{
  "n_layer": 16,
  "d_model": 160,
  "n_head": 10,
  "n_kv_head": 10,
  "head_dim": 32,
  "d_mlp": 640,
  "vocab_size": 4901,
  "activation": "gelu",
  "norm": "layernorm",
  "norm_place": "pre",
  "norm_eps": 1e-05,
  "positions": "rope",
  "rope_base": 10000.0,
  "rope_fraction": 0.25,
  "qk_norm": true,
  "attn_scale": 0.177,
  "bias": "all",
  "tie_embeddings": false,
  "parallel_block": true,
  "init": "trunc",
  "init_std_qkv": 0.0357,
  "init_std_o": 0.00446,
  "init_std_up": 0.0357,
  "init_std_down": 0.00316,
  "init_out_by_depth": true,
  "optimizer": "cautious_adamw",
  "lr": 0.0023,
  "beta1": 0.9,
  "beta2": 0.95,
  "weight_decay": 0.072,
  "lr_head": 0.0142,
  "grad_clip": 0.5,
  "warmup_steps": 339,
  "schedule": "cos",
  "final_lr_fraction": 0.1,
  "batch_tokens": 32768,
  "seq_len": 1024,
  "doc_mask": true,
  "z_loss": 1e-05,
  "train_tokens": 292300000,
  "steps": 8921,
  "dataset": "wikipedia_en"
}
Each number is 128 + 24 x the weight over its row's rms, rounded and kept within 0 to 255. Layers, rows and columns count from 0. Numbers have three digits each. The size before them is the row's rms in percent of the matrix's.

# down: layer 4 MLP down (transposed), 640x160, rms 0.099, rows 537-556, columns 0-159
# up: layer 4 MLP up, 640x160, rms 0.11, rows 538-557, columns 0-159
down537 072:139137161099086138143149082128139116117119099112131103102129131134127113098099140098105141100127136155133127134129114111123088116147095127140134121109118151122124084140163152131138128136108124155105138106111159113117154172177096107136156157126132152133155174125149154145159113041109095123168150147142155152103099133128120108133097173127128153116123119129123102121130152080128129109113144127118183115153146211131141136102141050102162094160145128134111126141110102150118154117155108
up538 079:151129131153114096102086088119087110128116102155160151095145089121151066103147141145157140121130140124168145133150132102146117137174093083162144108138102143119136136143122110115137119112184128132061093160122158118134154164125146137120182169126156118129109101128116136092163147150140138102097099127141125142095113115105118115137160101141112148110138155182079133089110140118095092132141126134122144163114124143129136135125150124141100141093097146172119166142139106148117128167167153
down538 093:186133145158119099118075071120106115134134112132152128115144086111175082105137138138148134125140124109142152130138138092140138146153076106139132108152121131119160115144145131104138094081171124156005101150119155133124156140133141138115176157124147114136102118137086136105149151139134146112103099125144106125090128109117126112156147114139119141124140133192086134107121124119109099117159146122125127155110136147126118157101154132149132131121073137136134147132113128142104127169149145
up539 105:168102143103120127102094126109129123094129096128172135136186112113163115155124130168119134142126096164166107156093126124155084128137167108147144089148088104112155123145115125081112108142130148088117102141119120157149132127089118179141164135160110089098125152110150216143163170107147166104135101093140158143149096150087128150150120118135164110114129125165095103133126119140112122115114122127137127128123129156125131118142156129111085118150080117124145163164113107139108126150122128
down539 098:131093122101154121152132105140109095138158144088108090139129135173144124099100098097135115146130126109151142126135167119148147148156140129109129135107121155167127149190144191165136096151130095137125138143115099142108124130113123079095148101119112122154111131114125077186128138110126099197133094086105123107142113153081119151122159112104119116118184161113137105148106127124142174136141134172100126118123109120140114102103135130095125109102143115160140140113121145161105084165137169
up540 099:137142117118092108130107147111116119147109150132101144132112096140140181108150118102111147104112149125113165122128151067168110150124139130106148117108108163116105131130142148090125142191103148145131135150194150138117122146185183114118098118117151088117127087114134157110117131135158148144137106121141121119121156109109158125149138125106121143057118102102128151160135141105108113075113152118116159165126101179096105083122118153117105136110158147110141124153138147167175081143137130
down540 102:115092112117117134132136098152147129111147102114197124132123138145105089161102142135137126149122119140127087115140111179142154128160129127141132122142114129135177132142118110161115139058121115102100120122114109127126095144092085142147176135148083198135147137178138122161155133125099106113145137132152140151135092143115095110099109121137152125178137141158149112079129148153146150180119116115132117093129155098158124178107175132123098126123128105131141135111114095090080144093132119
up541 107:158140122127113070141138122164138106117132130151148102121141105152116131114134116093140112120114106143141188141096107096136120152143154157114133083155144100139150127144157129117142113105165101129100064131093115147149159169133192113168142115147104167134149105128149154101185159142137077129082115101126150112114109131129116138151127153092141114093111121142148138118120094124132093131111082125130126129093135130098094099145112122136096154150138148164163178121102124119110087132161165
down541 102:128116110100119160174113093092106126157139111159110127104090133136125100175113185149134140109123120114122161076116134161094144151146168108107132163086148099132105122107142120164129160170146077132107138164113142089134126082123163133126154154102099081133113106161108092141151121117131082140136124107130082119142103122185104085144122136156139109138142134147151123154132129063102142122110144140098142152119127127146127138126123137166137113140149125101124113110138169155159133181131135
up542 111:141117133098155107100096157152108144105120124153138109105098068085122130158112105162173138136122101137108153130127144118098125115144158133134139121115152126101125128111135063131106144141136120103116135104142166127144167148167158099123155185126170142147148117158162109125132123161126134097110141117127118096139162068140102119123120112188128121124142148171128111154131121085121098148121098118157098171078148135097154102107101100092150147098103145104131179114150105142128108115121166
down542 108:127156103122104134142192096138120121146121107104121145126158152125146119112145113109062158137130175123191112137125089152170134131131103133098119131122094148154106115118114160114141127092120141146115144128117100163101072128102124131095093084149125127104130141133116151154119138089130129132154116125134130183113096166102142139145117165081123158137126122131146157129114165118134153081087143104118178119184116144161105123159121157146129096150150108149097096147124134074140135106138105
up543 112:200137172135122129129134095124086143108132106138098159138136129132199081099124146107139147136119130089147164125134120145168124106108111132137104077128171114125164092151123118150150084130197122120122083148085162159083144092106128106161135112135119136119107147119094144114147142107110118110100122121127125106116145131115154160138136117124145091106140145138108114110106110125165124167166095160143125128145151112137117143139104146160122137127073137158155132105139128141082142156179131
down543 113:076150066135120102112142147139148137137138154124147145108116131129107142131131125159140149122140105159101078150096149120148142127128121132109126161154104156127085177115108095133126185116058112123128164137168118141159118157134150155123104151130142153092142114143135076098129128158126138155143095154125142103136148150144118130091149135146128160159119128135104142116115157153104134123073126098072132120096166121113137111101163112107160096105174120091095131122163095127155120081115123
up544 090:135128151142151172135135130135158166141091139117117147107157140125156091172068098161101091153133140142148087124100102125082159117133143134130197120126071131142118122131116122108119112123112142105120107136129117135101121124087136142123154121108089086158105128087186122106168137127128136099113131118107155132144133146132149165096158139141115103166171165104139099114151135152136113109099133147160108157180166143109120114092091124171117136125110133116148147128135148121137089111124072
down544 092:126132121113104077133124125104095102086144105124155138136104118121128166093187175085133162104125127118125171143153146130175107124110112110147040131146156138150113137117137112140121143101127116152161129130124159123140127134165132129155118134127173167112154155196095127157075106133136119166148130149144103127082097114155107121137093088117127160117118081143132147154117134110130145137124140127109163095093093100118152138159158129072116128116120128141128111114122124137134122138142169
up545 115:162132124124129090104103137080110097102124108143138148098134105155147150097115141107159165125099122121118139115108156098126121155132184136127124115096128112099156111151123083149123126154152092130134106148088101122139157160123184082135159111189154126124140143196156149119142192123116104140144112081133152105132168117098121139131108089105097150114101135157154139154133118092118105119127134108126124130096149164129098117116124104092107116152089142144134160166136120142124109124160175
down545 114:155107121146145136144159084114151109167148146086135112100156122112102150182126130118121123134139145144167101090141131111172106137117113099065147147128122157164131129133119121151118126136177093118103117099149117136123129123141133134144134172105100139151145119142164105165143083101148165120123097107097145158105147144092116094139096119129106094164118165134162140120135122105110123162140121135097186119097150077153111158142128120117076135125137095084123101128168139128093123135138185
up546 087:157103095154127095117138140139104138151131155111100143121107076122182131130127121131151119164136089163107182139149161114105116141129101138117150150179142105100095142135112145160120145121142139096128145119122122144129119109115106134136122154130130152118160097116114144146119129122104140149132136106098121104120127075165060128118119114168161144160163129097122139139100157130124102176147083120162063164119106103138136113199154173125140145111108133111115135121190119117140123099114093
down546 087:092160158092131152123122111122137141095132091128131130142126159166070123138132132133129130121104151123148084129110113153143113127144165134163090117091104160130196127101153108097118100094111111147078123141140137123142140162156151109118134115147120118131106172138140127105138121110158100117129151161166149143138149157101162136125154159101085133094077156154121111113152110099127142072105166125104172123142126145133114138072120076113143101139153124140135144139062132127123138166123153
up547 103:121100154099105102114111098158076124171129136146152146096125074123127139134145090148139136074125151110133158090165155119196145134171121093124172124124106122100113139131138110130108143129122124171128102132142146147125142164129129085122141132119119156131104112149145114144138168148133140097095106111103072116149095118080142148092103140125158139103096173129088112129124149114104152165124135103132157133094171126084155080119167111138156156109124141134151136102171125144109113130127130
down547 083:169110104141085121141146124101136126096109128144118097134154154151117135105144146107130121151164084114124120123077116151068072123125122140117150110097136146120120131142135153166127128109140126121080138134112120132123128141116157126134106082146135127150144120152092115156143096076143149172096135122125134117098139128158163092109129147129144094127132101136129171153135108160152110108111140120138131164130066161116085149091085178155108092081148133123136117191120156133175122137138162
up548 116:129130132142135100105133094132117106145070155121164133141183149115146136126144116127167129107143142125166146132102132122094107158137101139122181100100112144098110123172153068114144170126099164149112142153117098154116127104137142143144133142118154130098090118137180114106145140102117146105129102160101158132087085121120093100123114150122113111117176126119176159133112142157162100099180145131134112153174115186143153148096097151132128130101098105131164135135105106126104127126136155
down548 113:138095105136103127135086168119153157121178089137087141119114082111138133132111115120065124143142108150112104130137126131169162099128139126164122152144122096113124110089110209157134122123145115115118072120150151111158123172109117141098117159159105136153149162150091150144099136139113109170122166102151092123160120116123134148113150129146132138153100131163078064135123113138098121147112106148112144100105119085122138111161147142129123105149169127111109156139141141164154127139121121
up549 093:125144125181121117109162143113116141197130135127125130105140130121106144139094060120124117102097116123100177113108134122109114130151105097167170161079089103119160118122113093123157108120114139077125100130144166094118172114130127170139127166129112109146155150117176157143092123102110120108122107127091170111117159128133130144153147167154107128142126162114137150091105135107119138145091085129146134136110164131072148093090149104145143129134078154144109137148133134148131117145137142
down549 090:136136130088120101104094119172161149089120103127149146130109120121163114123177184136147139179138138126122073152159133119130142104102176138084097105157166160127126151131137169141099153133121105166094149102099108151130102121127151111131111119121148137127092092161094081107115120148147132172143151127136084179158103107131132111110160120123151116098149103126146130140134115113134103128137169109084111102139122135146099129153120148125121118119180141089162089098141167109123156116128117
up550 117:154113148122107124068136111124096109123096060136130125120134120140127145142068112127163116120152113151109128103123118097179143113150162129127199123115078108091132155119121145133089122110152109141138077111101155126131105191098160115145145106158134078110109122143158157114138150090127121118103112148101171115165129094106131142123156090133137158126141143128128135124139146103098134175142146125141130124085151140097132123129167075142127135101110152106139140183151132113106118121140143
down550 118:087130117162141122144106112121143111097178149109130118118130111113154118101156106139097143189136126144136144123096132143123110143137086118139097115136084151128100120160177158134149139074106127089110162126149080114103136155152151139148126140117091156148173160111110135161100131178131110141079088111108094154175136136154130155117161136138108167162102101148120147148129148135167141117078147148113134128140077136121122123122062153128124104116144095128113144121124105111154111123091127
up551 081:168118155179069110086092119117102100077133066147140152083106121139126104134129142129167157154131138180144157151137138083131140134158106113139129104142123121094157101107123066121106123120171136132077096151120144154142119147131126153150177139148171106098113118150139154107144144118105136125085092134159132137112101110125153136107157071117137139104132149161093152113105124111114101139165154123113144146124108141122134129117159129122144126108108123141094172111122153137114131157153149
down551 096:202131160168080112099100114112133089096150068132130137119132133126139091134132134113140135150141116150144146153130141081131160131142109121137140109138141128104169095106144083118116116123152131126020096161111144133128150132129119152148163126131166110119086117139119161099139132124111161134100090151144123130106126113131163103127141102094139118121137131172099144116095124133146115133191166111107131134132116144127116153108168136119161106118112117128094150097103158133124155172137146
up552 094:145154107123147128100124121160113146124145081110135145109100083137141134132157093099134115117087143149120168112183153087142080134148120153117180140149146108119164121117152122131126130074161136110150121139183130138133117179132151075121137155137152111164125083141090102075164147114138140131123120122164123100125094145107109140137153139124142137092149169114086127157128158109096104093117148110114135136130109136124170111138113141098136127110145071149111136121146152106115080099166133
down552 096:143120151126138119145105104115124123168123184161130143126134183156122136116133130128119122113107154147124116134110112189115146113128154078154065123106147158154108120145119121108116129172141121137065141125075126105094107074114089172133125094117102120113110128102170145161124142131113132131123133128121141147124121158135141096107111103131110110129128092176166085118147093167129142167119130123121143137125149110122094173111153091142103139155123156125165132146097101160170136158096087
up553 089:159096138129068072096094086125123111121098130152134142112141132122152101121119134124147126134108122143151151144162087093140123134158116106143130084142087132104163126148108097114111174101146165091098084134109146130148133143129141171108164168114184122103120134146121143110131174139120122130108105108126138156082126101133114133159117098129112101107147147171116111111129175145084091123134158109161108156131132126152134141151123139126142136150087173130114154119141100156116121177174163
down553 090:175103157117080091123113079107130106127130130133131127117150131140143104094102133118155131123169101145143154119159121067144159143136098134141117105184122135134173141155109109102120132094154142137058099126104126135152123117139141146082157146104173102134095156126119137102132174134124119133114106141140119143072117103142130118157097106114131123115158135184085137110154130153098090129148162122159094144138133122174119177122111147127166139141098131115097151118107112112137122173149152
up554 094:126140142150117131103095120126096139115113156091151116098143102145126098127115173142086124145092139151137138114126085129174114060152145160116091130102102134104171157101136107192139094141111118098046114147125111123132140126119107169167163144148147089142140129140143108145104140149136129137119106136127121101123144084159158103115115087162083166130125139118160157136093124137117158132147097112112142133123150145125107079143143107142147177140176146127128159134119115118138097122136137
down554 108:129116104133133124154161146132143124157132120175112139137105125110135154132145097105129152133140116120101100130130166113102143187094137106125189147139161124132095113151133148069129139118142142154225142110125154128121115134149158097070110126118103146104127124114114167089138106095118109102161176103118147143112126169100119161146135162091169110124125123152108085114147137119121088118099168154146131132133105097140158140110116153124117090133091090108115116094137154153123124132105146
up555 106:126099127124121143113117122179100134150132147157113109089099077133117132123115112083182135118107114144104112156150118117136102189173151121093116105170111130097115135133133109109145141169154145149147139145130147154120104201145103094155133124137145171157123100146138157172167164129117113110140137093114147142129124096096081113103103134145113115124126127083151157152157135101130113097126096097128150101107099175083119121114112093101086103126147143136141144104133139138130101133162139
down555 109:160149107128109084144115126093143129121121114133123151152125155096143131127158135131111108127115143103131149110088126126136145083094143130140156120110128121115135113099119134145117123112103137117068071141126109116135140085130163156113157132141119059107171142129108079101095101103137144124119125170131131121122140159144174138181148151114127135151106130211113064126120137158124120143156114158111120178137157106148147092141169179145158139135138118085098121143135132150161107138123151
up556 122:210136140146090093102127099150109112098131102135102138155114155128118086117190150130117122134094120091138157173153116108124147148130114128102111090101150097115154131106098112121162109121175113106105136149079161147122118137107144146131132162086104157136163153140149114133164133119103081126108159141141143123096129110117124148146157102121119116161127167178113114121089120137126137149100129117117130131101137140168089095130113144143110136097118145175122170166116111152084104141117115
down556 136:169119170169142099110134088168145146081131132127126121177141139091138085153138149089153100158142109136123123122126114119133122171106104136112096121130094111109154152105101115153142157101109138156138125125088114131106107125135076142150086117088101155165136144134119132150135087123091114164150140161196156102111103129133150127137171101104117115176115136095120123105111123137127146133103113142135096125148140193142083087152141158127143126129125148166116118147153117140098130100151100
up557 081:164140136158101095094090099105109151109113106151128127098124112147139096122113130118160153132128121110165141120159133071159164120141118124187144100128103139125157153107117105101130129126160133117065103152105170159141141142138108155128174155148130129079105126121136165101144175157148129132091117098140123148117097127142103140099134115117139111123163149182107142124096102122115102147157140126125150196112128152132142111109143099167114150096075158149096153133134124114103118140169149